python train.py --head_dim=32 --hidden_act="gelu" --bias="qkv" --init_std_down=0.0 --beta1=0.93 --warmup_steps=200 --train_tokens=85460000 --dataset="wikipedia_en"
Each number is 50 + 10 x the weight over the matrix's rms, rounded and kept within 0 to 99. Layers, rows and columns count from 0.

# k: layer 11 attention key, 64x64, rms 0.121, rows 21-41, columns 0-63
# q: layer 11 attention query, 64x64, rms 0.116, rows 22-41, columns 0-63
# v: layer 11 attention value, 64x64, rms 0.056, rows 0-31, columns 0-63
# o: layer 11 attention output (transposed), 64x64, rms 0.232, rows 0-31, columns 0-63
k21:41 47 46 43 55 49 62 44 54 27 46 47 51 69 59 57 57 39 36 31 58 62 44 39 47 56 50 50 30 53 54 65 41 51 39 56 39 54 61 34 50 47 29 60 58 44 55 60 63 59 51 50 52 54 40 50 68 42 58 57 57 40 46 70
q22:62 48 51 72 45 40 48 44 42 48 58 48 44 46 32 64 49 53 54 51 59 76 53 58 44 54 53 58 51 58 59 46 44 55 49 44 49 58 59 76 31 54 36 64 52 40 54 51 62 41 47 57 30 35 60 44 65 31 51 43 42 43 28 44
k22:43 46 49 69 46 31 58 54 33 48 48 42 50 48 38 51 57 60 59 49 63 68 53 78 54 42 48 62 52 52 53 36 52 59 42 52 47 67 59 59 44 48 30 67 52 55 47 47 60 50 45 50 47 27 58 35 54 36 64 51 51 34 29 42
q23:46 55 48 44 51 74 42 57 48 46 48 57 45 51 56 35 31 54 42 32 68 48 38 61 48 47 47 48 54 54 57 48 52 36 56 51 34 44 43 79 50 56 50 58 37 63 51 36 42 50 50 60 48 59 44 47 45 52 53 67 66 53 27 54
k23:54 54 54 37 49 67 39 62 37 48 40 52 59 53 41 53 45 45 36 29 47 51 39 61 58 39 43 53 60 35 58 48 44 51 60 50 59 61 50 75 59 60 48 40 36 59 33 51 48 64 39 49 32 65 63 56 37 56 51 49 63 58 37 56
q24:38 52 37 46 56 49 30 63 38 40 58 25 32 53 50 43 46 64 43 74 38 32 51 19 58 49 49 64 60 57 55 75 46 47 52 45 71 47 51 56 52 61 33 43 54 55 71 56 52 56 57 38 53 37 52 49 59 53 44 55 53 52 54 54
k24:38 50 45 46 53 46 36 49 49 51 59 39 39 60 53 55 46 63 45 61 55 31 52 09 64 44 49 54 57 64 45 76 43 52 51 46 69 48 49 56 50 46 29 46 51 51 64 58 58 47 67 56 38 32 64 37 59 53 47 50 58 50 42 58
q25:40 40 56 43 62 48 52 64 57 63 53 39 57 60 66 56 50 63 49 22 35 43 44 36 55 35 48 64 72 61 49 53 58 42 60 43 43 38 41 58 54 65 52 63 74 50 34 34 71 45 47 59 46 33 26 50 42 58 44 37 51 69 44 43
k25:48 35 48 38 59 53 49 56 49 74 44 44 56 65 74 51 52 51 47 28 25 65 41 41 58 48 51 64 65 48 63 57 50 50 53 45 38 39 45 68 50 64 42 50 75 36 33 28 60 45 58 52 43 53 36 50 38 52 39 24 63 62 56 51
q26:41 44 42 55 63 50 68 55 61 43 66 53 58 31 36 41 46 66 57 39 56 59 58 65 33 61 44 47 40 32 62 51 43 39 55 61 58 70 25 45 66 40 45 48 60 80 63 42 35 52 43 53 42 58 42 49 55 44 43 36 42 59 56 33
k26:39 52 37 61 58 47 59 42 65 50 61 62 64 37 43 53 44 70 54 29 58 65 58 53 31 52 49 41 31 33 54 53 57 38 54 65 54 59 23 47 54 31 47 41 53 65 67 46 38 56 52 48 42 60 49 52 60 60 50 32 57 52 56 30
q27:42 59 43 60 56 53 58 45 49 56 37 54 43 50 49 48 43 47 50 58 52 31 36 51 54 54 31 50 41 57 69 46 53 54 47 52 25 37 52 39 43 67 45 55 66 48 57 48 55 63 41 57 48 55 39 53 61 66 61 31 49 60 39 55
k27:52 47 48 48 58 58 40 40 49 54 42 55 57 63 51 47 29 51 49 54 49 43 54 44 57 39 33 41 48 56 60 45 48 47 52 52 37 47 62 45 17 67 36 46 55 50 57 49 57 45 39 61 49 69 60 59 60 52 61 18 67 55 47 64
q28:52 57 35 50 45 49 45 70 48 45 17 44 51 58 48 60 43 61 59 50 43 70 61 50 47 44 53 42 48 45 57 59 55 59 38 53 54 39 25 58 55 44 44 48 54 53 29 36 48 64 52 44 57 52 55 54 52 48 53 61 43 80 46 57
k28:65 42 40 49 57 50 43 65 61 39 52 46 46 48 52 51 46 50 56 71 56 58 54 45 39 35 50 41 63 62 55 34 58 54 46 62 45 29 38 65 50 44 32 36 66 52 49 34 48 63 61 41 55 67 55 51 40 38 47 63 54 70 27 44
q29:57 19 62 47 79 61 53 27 52 55 39 55 42 58 32 56 52 55 43 50 48 48 33 58 26 65 69 40 46 50 62 44 46 36 59 45 64 47 62 51 49 59 54 44 44 51 33 59 38 39 58 55 52 35 58 56 49 59 52 65 55 66 43 51
k29:52 33 58 48 70 59 54 37 50 49 27 58 47 65 47 47 45 52 41 40 54 60 52 57 29 50 60 36 48 46 57 44 43 40 58 38 58 57 53 52 44 57 61 34 66 56 39 51 60 48 44 44 57 18 41 64 40 66 63 82 52 53 46 48
q30:50 55 38 53 64 60 59 50 61 43 49 67 47 55 42 48 46 68 53 61 42 53 45 52 43 57 51 41 73 47 42 50 43 37 47 38 26 52 59 46 50 47 51 35 42 40 54 49 67 46 72 49 55 30 56 33 72 60 32 44 42 53 46 57
k30:47 45 39 47 60 51 61 52 49 51 41 75 58 52 36 53 51 52 64 53 38 51 46 61 43 52 53 44 77 55 31 59 43 44 61 29 44 56 55 51 49 44 49 32 49 39 60 51 65 66 52 41 58 36 46 44 66 53 38 47 47 50 39 56
q31:40 30 69 52 48 64 46 51 38 39 57 53 40 44 49 60 61 66 56 50 48 57 58 43 56 25 61 55 56 27 60 60 47 56 39 65 54 47 53 49 40 56 41 31 61 51 49 40 44 58 44 46 49 61 46 49 53 63 52 49 55 32 46 51
k31:32 42 67 54 51 59 63 57 46 43 54 59 45 44 47 64 50 60 48 58 43 54 61 29 54 47 52 56 54 31 56 40 53 55 46 53 54 46 52 55 50 50 27 49 41 44 54 30 47 35 52 53 39 60 43 46 60 63 58 66 57 29 51 53
v0:44 59 53 49 48 40 43 59 37 53 36 67 56 44 55 49 52 59 56 52 29 59 69 40 61 44 50 32 23 37 46 57 37 65 64 48 64 42 56 60 57 49 56 55 33 56 54 74 47 46 32 52 45 25 44 49 40 41 56 56 53 40 58 54
o0:42 49 63 64 56 69 48 54 44 40 30 38 48 65 34 58 48 35 41 43 57 55 46 59 33 51 42 56 56 54 49 54 52 39 43 46 48 54 55 42 49 52 53 47 53 47 43 34 52 44 60 55 63 76 60 54 64 56 34 52 32 57 39 63
v1:68 62 53 47 56 43 48 66 49 54 55 40 51 63 40 41 44 43 48 39 51 54 50 48 47 46 41 50 48 58 50 65 42 54 55 38 30 42 60 54 53 41 52 62 64 53 37 56 53 64 38 40 20 59 59 58 61 52 48 58 45 52 39 44
o1:44 30 44 45 48 58 42 42 54 42 45 48 56 41 73 57 54 61 44 39 49 41 50 35 58 54 57 50 53 42 67 40 52 51 53 65 56 43 52 31 49 62 47 42 51 50 59 45 53 44 64 67 62 51 42 50 39 53 47 48 52 50 64 48
v2:66 60 49 47 36 47 45 77 40 28 46 40 34 52 45 50 51 69 58 49 38 58 50 39 65 51 40 50 49 47 53 67 54 56 48 37 53 41 61 42 42 45 37 52 41 47 44 55 51 46 53 75 44 55 60 46 36 57 62 62 38 58 54 52
o2:34 48 69 59 53 60 50 24 47 71 46 53 52 48 51 42 34 36 48 47 63 38 44 52 41 48 44 49 37 34 41 46 50 50 62 60 39 53 54 45 60 61 66 61 54 54 44 59 52 58 48 44 54 56 46 58 76 49 41 29 58 37 55 61
v3:54 47 65 55 45 70 38 53 49 51 47 63 49 37 47 46 54 55 48 56 62 59 42 49 57 65 42 38 42 62 54 42 43 56 52 41 55 31 59 35 52 57 46 30 49 31 52 51 54 41 39 65 41 60 52 65 43 48 41 56 60 58 45 60
o3:50 51 35 46 55 44 62 53 51 52 56 33 41 58 62 51 37 55 64 41 58 51 68 33 44 25 48 56 57 33 57 54 63 39 54 66 61 60 43 61 58 42 46 70 56 56 41 47 45 53 67 44 62 47 35 32 67 47 38 35 35 47 55 45
v4:51 51 48 42 48 55 40 56 43 46 55 49 44 47 54 42 67 66 60 33 42 63 54 50 51 52 53 50 54 51 48 64 48 51 56 63 46 38 41 46 49 52 67 49 39 55 35 53 53 41 60 37 55 62 48 41 48 78 57 40 47 44 50 40
o4:65 47 48 69 53 43 54 39 54 51 41 42 50 57 42 65 35 40 39 56 71 43 39 52 41 43 37 52 46 43 55 40 48 55 54 52 47 49 64 54 46 53 42 57 61 50 63 52 48 59 41 56 60 38 54 65 40 31 39 56 45 51 52 67
v5:52 44 50 38 48 52 52 61 54 49 39 49 32 58 52 35 50 65 56 42 52 43 56 41 44 63 47 48 36 44 46 59 54 47 55 56 39 39 46 38 54 40 69 59 45 52 56 51 40 62 27 55 41 45 63 52 57 50 46 62 54 60 60 47
o5:55 57 60 54 54 51 51 45 33 57 56 36 48 56 53 69 49 54 34 45 47 54 54 50 53 33 48 56 55 44 58 51 39 54 49 60 52 39 61 54 40 65 34 45 45 52 34 44 57 45 77 59 64 49 44 39 54 56 48 39 51 37 53 43
v6:47 50 58 55 39 39 72 38 53 40 44 52 64 53 55 66 71 46 50 67 44 58 57 53 39 56 61 53 51 52 34 59 52 20 35 55 45 26 50 63 38 43 56 57 59 35 59 51 63 46 48 43 61 48 45 71 56 40 47 31 47 36 56 58
o6:30 64 57 59 48 56 39 57 50 57 63 45 33 54 51 40 42 39 55 53 61 43 38 55 54 45 51 38 33 46 58 47 44 65 62 62 70 73 55 35 47 41 48 32 28 68 56 57 52 45 48 48 36 75 43 26 46 48 60 75 71 39 43 40
v7:60 30 48 46 30 63 33 50 43 70 61 56 33 58 55 45 38 44 65 58 55 45 68 54 56 50 44 47 63 52 39 30 35 53 45 49 59 62 50 51 54 52 53 46 47 43 53 32 52 56 48 39 52 50 49 54 52 49 45 52 54 43 33 53
o7:52 60 56 40 76 44 72 41 56 45 38 43 60 47 65 52 54 60 44 41 36 60 42 44 37 63 51 41 45 49 56 59 68 44 49 41 45 46 46 34 51 44 50 41 65 50 68 53 41 32 41 45 48 41 52 58 54 46 56 60 38 52 66 48
v8:57 45 52 50 62 50 61 36 57 52 66 41 56 52 55 38 50 48 43 47 63 57 50 47 60 68 67 40 68 32 40 62 37 59 50 37 65 35 51 56 40 57 57 55 57 35 34 54 57 54 36 57 44 63 44 51 39 50 45 53 42 62 29 35
o8:46 39 41 56 50 56 39 67 44 24 31 51 59 58 62 47 46 50 56 58 45 46 43 48 49 50 44 47 41 77 48 36 67 43 56 65 41 57 31 50 50 27 39 58 41 49 68 60 51 47 49 40 52 46 56 57 79 47 42 44 54 53 66 66
v9:58 52 58 51 63 38 37 53 49 59 34 53 48 51 68 54 38 34 57 61 42 47 46 40 60 41 59 57 49 52 42 39 55 52 46 58 33 49 56 51 54 50 62 46 43 52 60 47 50 56 34 62 49 51 44 56 59 64 46 55 41 58 40 35
o9:43 33 57 49 43 62 66 50 36 36 67 49 60 41 37 51 65 67 55 45 52 71 51 52 23 45 45 48 57 33 56 57 46 63 55 53 72 49 41 40 47 53 42 51 62 41 47 42 40 49 68 46 48 37 52 56 44 38 48 54 58 39 53 56
v10:56 59 34 51 51 57 52 46 47 40 33 59 38 59 56 48 44 46 53 62 44 46 51 67 47 50 57 55 62 46 58 49 57 51 41 56 69 37 55 40 37 35 46 54 37 31 38 64 53 44 51 65 66 33 35 39 65 53 47 42 56 47 45 61
o10:46 30 77 46 44 30 62 56 71 64 80 50 72 52 40 56 40 50 42 32 52 43 48 44 50 44 36 36 34 35 58 48 66 61 56 55 31 43 38 58 59 66 44 47 39 71 72 30 62 58 45 36 48 63 41 46 34 53 56 53 45 39 69 49
v11:40 59 42 38 54 44 42 37 49 53 61 70 36 39 51 58 37 52 36 45 69 52 37 64 56 49 53 54 64 41 59 63 53 35 46 60 56 36 33 54 59 41 51 61 55 39 42 49 60 37 52 55 53 40 66 55 45 51 44 59 54 43 47 52
o11:69 39 65 59 38 56 55 60 56 46 50 49 68 52 42 34 50 58 54 59 27 44 50 41 55 53 44 39 53 69 49 38 53 51 49 41 52 53 55 42 42 61 33 42 29 60 58 51 41 58 43 38 63 50 43 45 64 51 65 32 39 55 73 46
v12:50 63 49 59 50 65 69 57 46 50 45 63 41 56 54 48 48 48 43 56 45 66 47 45 48 52 67 60 61 47 55 58 35 40 46 53 30 50 42 52 55 45 49 43 37 49 54 32 53 44 51 34 42 35 37 53 51 47 65 56 55 40 48 56
o12:42 57 57 54 45 39 39 39 58 55 42 43 56 43 43 49 48 29 50 52 41 45 52 63 42 63 23 47 27 55 39 48 55 58 42 60 83 51 53 50 56 52 54 47 59 52 56 67 41 55 54 51 56 66 61 45 48 60 52 58 33 44 60 38
v13:53 43 65 48 46 58 31 67 63 41 60 38 52 36 54 37 52 62 30 54 49 57 63 52 63 46 47 49 41 53 54 50 42 44 42 35 52 52 51 66 34 28 57 53 44 47 36 43 54 62 48 43 59 58 54 66 64 55 46 61 65 35 46 47
o13:53 50 47 66 46 45 42 27 29 67 41 51 51 71 57 57 52 54 65 36 51 57 44 46 54 49 47 43 52 38 51 48 60 55 61 53 51 49 74 44 55 75 40 43 60 53 64 56 39 31 54 73 45 51 44 42 39 53 48 25 44 44 56 37
v14:52 49 48 58 51 29 46 63 44 56 39 47 62 46 58 54 53 45 57 70 56 51 51 63 45 56 58 50 52 55 61 51 52 42 61 50 48 40 30 45 63 61 54 42 58 43 23 37 44 56 65 62 51 44 40 50 54 47 50 65 48 34 58 31
o14:40 55 69 38 68 56 55 41 54 44 62 70 38 58 42 46 52 44 39 50 59 46 46 47 49 53 35 36 37 36 47 57 48 63 40 53 55 60 80 36 34 37 52 66 53 48 75 58 39 47 53 42 53 46 57 51 48 54 52 31 53 50 32 62
v15:37 72 41 43 44 58 48 27 55 50 53 56 61 40 37 35 47 38 59 56 51 58 60 38 55 43 45 59 41 59 46 49 62 66 69 64 48 45 48 59 63 47 57 50 49 48 45 43 63 40 41 37 58 50 59 51 55 58 46 52 31 60 51 49
o15:61 34 47 56 55 41 69 65 54 45 59 45 56 56 57 60 37 38 58 28 53 45 49 47 39 56 58 57 60 38 64 34 36 22 35 51 47 55 53 36 52 53 44 56 60 41 48 49 39 59 51 66 49 59 41 42 30 46 77 55 69 50 53 55
v16:43 48 52 47 74 51 46 38 47 70 59 59 55 60 38 37 50 34 48 48 48 53 44 46 47 45 47 43 63 46 52 55 51 36 50 44 64 45 48 63 37 53 53 45 53 63 53 65 52 46 52 58 44 42 45 30 46 46 41 51 44 49 43 69
o16:73 45 29 39 25 41 48 72 60 25 46 54 56 47 57 56 45 61 50 44 56 38 47 57 56 58 57 64 53 58 51 39 51 66 43 63 43 54 41 47 57 49 26 53 42 45 48 40 54 57 41 40 69 58 55 63 49 42 40 50 47 61 57 43
v17:55 70 49 32 54 62 48 51 66 48 58 62 54 41 64 65 53 53 55 47 52 48 26 54 46 32 47 53 53 51 54 27 46 48 57 63 61 47 50 48 55 58 53 49 42 45 61 34 60 49 55 44 52 39 42 46 50 39 47 31 35 57 44 58
o17:46 46 37 55 47 36 39 38 33 55 50 41 50 59 30 34 50 37 57 64 39 56 64 46 50 68 55 48 63 49 57 56 54 45 39 54 55 61 43 56 43 42 45 51 68 52 46 59 40 45 46 62 43 64 57 52 37 58 54 65 50 49 67 42
v18:49 42 50 38 48 60 52 48 52 57 53 30 52 52 43 59 56 41 60 56 50 46 44 40 50 47 56 51 49 55 51 53 51 46 49 38 65 40 58 62 66 33 40 57 46 52 51 44 32 48 43 50 53 47 46 27 58 46 47 52 48 71 52 56
o18:52 58 55 53 61 35 61 37 57 54 60 77 37 46 61 43 47 37 44 38 55 33 55 53 46 64 50 56 51 38 48 39 57 54 51 65 27 39 51 45 30 67 51 46 39 54 43 49 68 45 47 62 53 63 50 67 40 53 50 39 57 33 52 46
v19:22 62 47 56 40 41 55 64 45 53 54 50 56 57 59 54 58 50 44 50 52 48 42 61 49 49 42 63 36 51 29 54 38 42 48 49 43 59 49 63 55 60 47 41 57 42 48 46 34 53 41 39 57 34 43 47 43 75 53 55 77 52 58 48
o19:64 57 66 67 50 70 60 51 65 60 32 49 46 24 42 60 55 62 39 61 31 63 74 53 41 51 44 31 58 49 54 53 60 60 44 56 53 41 50 29 52 32 52 64 38 54 55 41 42 41 56 46 46 57 66 53 53 37 44 52 31 41 25 45
v20:41 68 44 39 43 59 35 51 52 65 49 45 64 47 43 64 66 42 70 44 47 45 48 65 55 30 52 39 60 58 48 58 35 45 45 50 52 48 50 60 39 63 35 48 39 57 47 49 59 39 48 30 56 53 51 44 57 55 58 50 49 55 51 53
o20:71 33 48 56 52 41 75 51 67 46 64 56 53 48 53 50 29 53 32 47 59 47 40 34 44 61 45 66 48 33 51 35 63 47 62 54 53 54 42 38 58 47 56 61 56 50 53 48 47 50 38 58 46 48 45 76 32 43 35 50 41 50 55 59
v21:63 59 38 48 57 60 64 46 43 57 40 48 50 48 50 39 57 48 52 44 57 27 69 48 47 36 40 51 61 48 47 48 40 49 63 44 54 53 56 59 39 38 67 52 47 44 48 54 43 56 39 66 54 50 57 48 40 46 61 55 32 40 66 56
o21:47 46 57 28 50 28 42 57 68 44 63 49 55 65 54 51 38 51 48 52 51 60 31 50 47 58 53 59 38 58 58 58 60 52 52 58 57 39 44 39 57 58 20 49 49 60 57 57 72 56 59 38 34 54 46 45 44 48 36 42 63 56 34 57
v22:62 43 64 41 56 29 49 65 44 57 52 67 53 42 59 38 51 76 67 37 52 38 50 61 45 57 30 57 56 60 37 47 52 58 49 44 39 45 33 42 54 57 54 67 43 41 55 49 50 71 58 69 32 48 52 52 55 37 40 46 39 35 52 47
o22:50 48 47 42 50 59 50 37 46 38 46 23 42 61 59 55 43 45 30 60 48 53 44 33 52 49 81 37 39 42 73 63 39 61 54 50 55 57 72 39 47 45 53 40 65 53 54 61 47 16 50 48 78 46 61 46 39 56 40 64 51 60 59 45
v23:56 56 47 41 53 55 50 58 44 57 46 64 62 43 49 43 51 56 41 50 51 58 19 58 50 46 45 59 41 52 64 37 40 52 64 70 65 55 40 45 60 42 45 46 45 38 34 65 39 34 65 51 62 52 46 64 57 44 51 36 38 51 48 47
o23:46 50 56 54 49 37 55 43 59 52 53 47 56 51 39 46 47 42 55 43 43 36 73 53 55 57 42 45 68 52 56 48 57 54 44 40 36 42 53 56 33 65 50 54 64 57 60 23 56 64 40 55 41 57 40 33 46 46 58 50 56 60 50 51
v24:57 60 49 45 60 53 42 48 46 44 36 64 65 34 32 46 55 57 46 41 64 46 52 44 33 69 45 63 61 51 63 50 55 52 42 49 47 56 62 64 54 49 32 61 43 59 51 47 49 35 37 57 51 48 52 37 49 57 35 53 53 36 54 46
o24:54 46 44 34 46 38 69 53 54 55 70 47 49 61 64 46 27 42 63 54 41 36 31 45 74 21 53 48 42 48 36 40 58 39 55 35 48 53 47 41 53 61 70 40 45 53 47 46 57 67 65 44 62 63 37 63 52 46 58 54 45 69 54 48
v25:26 49 52 51 53 60 72 58 59 40 36 56 64 52 37 45 52 36 57 56 48 36 56 49 48 41 48 66 63 46 67 58 51 66 55 56 42 44 50 48 52 56 39 48 55 35 47 55 58 59 66 38 57 47 50 53 37 32 31 58 55 54 47 39
o25:65 59 49 54 49 49 38 45 35 64 60 36 67 54 43 49 53 53 40 49 47 55 41 58 51 56 42 41 27 71 45 50 48 41 38 43 56 51 32 64 43 50 68 60 57 60 54 39 39 45 47 62 29 40 53 57 64 60 82 28 41 45 64 39
v26:48 32 43 43 48 48 42 62 51 46 53 39 66 55 54 42 51 60 72 65 45 49 45 58 37 45 46 56 42 30 50 43 31 33 79 63 57 59 39 60 42 70 46 44 65 48 62 46 55 53 40 54 45 49 57 57 42 48 57 55 36 60 37 45
o26:61 79 62 61 48 58 54 31 27 56 43 55 49 47 61 48 58 33 40 42 38 41 44 39 70 58 56 35 76 55 46 60 58 71 44 49 41 54 46 34 49 40 74 55 52 46 40 50 29 42 67 48 36 51 49 56 56 33 37 49 62 46 51 46
v27:46 44 47 61 58 50 52 31 58 39 66 26 40 42 69 54 37 57 58 41 44 58 61 77 53 62 54 42 39 49 43 61 53 65 61 29 27 42 46 32 40 51 40 59 51 42 44 50 43 54 46 43 52 55 52 39 64 47 68 63 63 67 39 40
o27:54 36 55 58 49 52 40 63 65 38 44 55 45 49 53 53 64 40 32 48 52 44 47 22 42 50 61 47 53 53 51 47 45 48 46 60 54 40 55 79 73 41 65 50 37 46 53 63 51 31 49 50 58 33 64 48 35 67 37 47 44 41 67 58
v28:42 48 51 65 60 38 56 41 57 53 26 56 51 42 53 44 37 72 64 58 50 33 32 48 46 55 52 59 59 54 52 56 50 49 34 55 48 67 28 40 49 46 45 50 51 47 51 35 50 53 52 54 59 39 55 46 55 55 66 60 42 55 62 54
o28:61 63 59 41 26 46 62 52 52 50 72 56 43 48 60 57 55 33 27 45 48 54 68 57 51 51 56 50 32 39 41 44 39 71 51 56 45 50 59 53 56 64 65 61 52 47 42 70 43 44 45 45 53 42 45 50 34 54 46 49 58 42 31 40
v29:57 61 42 30 47 38 51 59 58 59 47 51 73 55 42 53 52 53 39 49 48 49 43 49 46 52 23 61 57 42 50 54 40 48 51 23 69 42 55 34 53 51 61 30 51 56 50 51 48 64 49 56 64 54 57 49 76 47 50 55 59 44 42 60
o29:41 47 54 64 41 67 48 53 35 52 51 48 40 50 50 43 58 42 57 41 39 60 63 58 61 55 57 52 51 52 46 47 54 55 45 87 37 52 48 54 58 59 38 63 61 51 45 40 47 33 37 63 23 57 42 58 42 54 45 41 45 43 69 33
v30:45 43 61 55 65 49 57 51 45 43 62 49 62 47 40 41 50 46 58 48 48 55 57 50 59 49 31 55 45 52 44 56 55 56 55 51 38 45 64 50 56 50 59 41 59 46 28 44 49 45 51 47 45 48 39 44 40 66 46 51 49 46 50 63
o30:56 56 32 46 31 54 38 57 58 46 32 31 50 43 54 52 61 47 50 56 65 50 53 51 33 53 61 41 57 47 55 43 44 54 32 59 54 56 47 56 60 51 48 58 52 56 65 56 39 46 50 57 61 45 67 55 51 34 52 52 51 48 46 39
v31:37 53 58 67 52 52 44 51 62 44 47 47 42 57 60 30 52 40 48 53 38 59 27 55 53 66 46 40 51 50 51 51 49 43 42 44 52 51 55 53 45 54 49 51 37 66 32 59 42 50 62 51 64 34 34 46 51 44 36 63 44 68 67 54
o31:53 45 56 42 47 38 59 53 46 55 57 51 41 49 33 65 48 68 28 43 53 42 56 54 42 48 42 54 43 41 40 38 56 64 50 51 42 35 51 61 54 52 47 55 51 43 66 26 68 57 41 56 57 60 60 45 56 62 67 40 66 39 42 53
q32:43 55 53 30 71 57 47 49 28 52 58 47 52 49 49 55 62 55 46 64 64 38 32 38 58 56 55 79 38 28 39 44 42 65 34 49 52 50 69 67 45 49 36 52 64 37 37 44 56 65 45 45 64 45 34 55 57 59 30 55 58 45 49 50
k32:50 53 39 45 54 44 43 54 52 54 56 48 68 44 44 54 51 42 47 49 43 59 41 40 64 42 42 55 63 44 53 42 51 52 49 48 51 40 64 43 50 46 36 48 41 59 63 56 62 42 51 51 53 53 51 49 59 54 48 55 51 48 52 49
q33:52 52 55 48 59 50 56 38 55 59 48 51 55 58 46 37 42 52 55 40 45 47 57 53 46 43 57 38 42 63 57 40 52 53 44 48 53 46 43 45 57 58 60 53 45 55 49 43 46 41 46 49 43 57 52 45 46 53 53 57 55 53 45 60
k33:58 52 41 47 48 40 64 53 45 60 57 62 33 45 53 33 55 72 59 38 48 42 51 42 39 49 62 34 37 68 41 46 55 29 67 40 46 46 40 59 42 46 55 62 61 49 53 41 43 40 43 55 60 63 47 52 38 42 43 53 67 58 60 60
q34:33 36 49 39 44 47 37 45 30 49 57 43 56 54 54 67 53 52 14 67 36 45 46 51 68 66 33 55 50 36 35 81 36 70 47 54 35 49 74 50 49 55 32 62 62 40 49 34 61 68 71 56 60 39 56 43 62 66 36 54 46 59 50 43
k34:61 26 52 37 58 52 20 49 40 34 40 37 71 59 60 63 54 22 27 68 45 60 66 63 66 46 45 66 50 44 56 72 28 74 41 47 41 34 46 48 56 43 52 65 47 55 33 38 46 62 68 35 58 29 60 49 60 74 66 51 31 53 43 53
q35:68 53 61 63 44 50 52 67 53 59 62 36 50 49 40 46 45 39 63 48 51 66 60 58 33 48 50 55 53 58 53 48 54 43 58 48 53 58 36 36 45 52 50 44 51 54 53 53 40 50 37 34 33 63 61 35 45 45 55 55 46 40 40 44
k35:41 32 55 46 55 75 23 51 45 60 34 20 70 58 51 59 55 00 01 57 19 44 54 55 68 64 25 57 67 29 34 95 31 93 15 67 63 33 84 51 34 46 40 78 77 55 46 13 41 51 86 50 24 25 81 45 78 92 74 54 44 56 52 37
q36:54 66 48 60 55 46 26 48 54 47 44 37 57 49 51 60 36 48 46 35 46 70 45 43 59 53 31 45 45 56 61 56 49 51 47 45 37 49 45 46 52 48 60 52 42 33 39 60 51 56 58 53 60 48 67 49 42 51 52 54 49 72 61 43
k36:45 36 49 48 70 48 43 61 48 46 61 37 62 58 50 63 46 36 39 63 64 34 32 49 71 48 51 68 70 49 46 49 41 60 46 59 39 47 32 64 52 48 38 40 55 56 52 53 37 32 58 53 52 36 58 53 56 58 71 49 41 35 49 49
q37:62 56 47 54 46 47 62 48 55 59 40 46 64 60 42 44 38 58 77 24 42 50 61 50 45 38 48 28 41 71 72 31 62 29 51 60 51 44 23 57 53 52 60 48 34 62 48 60 50 51 37 64 34 80 53 51 26 38 64 53 38 56 43 62
k37:46 42 35 49 47 46 58 50 44 55 65 67 37 41 55 39 38 67 62 46 45 47 45 39 46 49 65 36 45 74 47 34 50 25 72 45 59 58 47 57 59 58 56 63 46 52 63 34 62 45 54 51 59 67 42 45 51 27 35 49 54 60 60 47
q38:35 44 51 42 57 52 44 58 45 52 57 47 44 45 46 52 61 51 30 70 51 48 48 44 50 49 52 60 59 41 34 74 46 66 44 44 49 63 72 38 43 59 45 56 55 39 54 49 55 42 56 44 52 32 60 41 66 58 45 36 55 49 55 47
k38:56 56 39 54 42 53 67 47 53 63 55 68 53 41 47 36 57 67 67 29 48 55 51 48 42 41 55 36 38 46 51 40 54 46 55 51 46 59 40 59 60 48 52 41 47 49 61 51 54 52 43 50 54 65 34 62 37 41 38 55 50 48 44 52
q39:23 35 47 23 47 61 41 56 31 59 61 53 55 49 56 80 76 36 00 82 39 34 50 42 54 47 29 61 62 23 21 95 42 84 32 57 43 60 95 53 35 64 26 63 73 25 63 24 64 59 68 42 59 25 63 46 79 79 42 34 34 58 43 48
k39:42 38 52 44 59 59 41 51 47 52 52 40 42 46 49 65 47 46 30 51 48 36 39 41 55 49 50 52 61 61 49 59 49 49 53 55 54 46 66 50 36 59 47 66 57 51 54 31 50 53 60 60 46 40 59 35 59 53 54 40 54 60 59 41
q40:34 62 63 39 54 70 46 61 42 44 55 45 51 53 62 62 45 45 51 53 37 66 52 39 46 55 57 55 41 50 66 45 50 50 41 45 41 38 40 50 44 45 46 55 50 48 43 59 43 46 64 37 41 55 51 55 52 43 58 57 55 35 47 60
k40:44 43 75 42 54 49 50 66 40 42 57 60 48 50 48 51 46 65 47 51 53 43 43 51 55 38 48 52 48 49 52 48 38 53 60 41 37 43 43 37 53 44 48 65 62 66 49 59 45 39 53 54 51 62 47 45 65 53 43 63 63 29 44 39
q41:60 54 54 57 50 60 55 37 44 50 50 61 23 32 29 56 47 50 41 48 60 55 43 62 41 60 40 57 63 46 59 43 34 52 55 50 47 57 33 58 66 49 43 42 41 39 50 60 54 56 53 46 59 56 58 54 56 46 50 56 61 43 51 41
k41:57 63 51 56 44 65 57 37 61 38 48 44 40 32 45 64 46 43 54 48 53 55 51 56 43 65 35 62 48 51 47 56 42 50 44 43 52 42 46 60 70 57 37 37 46 50 44 64 52 45 48 61 54 48 52 56 53 47 65 57 47 32 42 36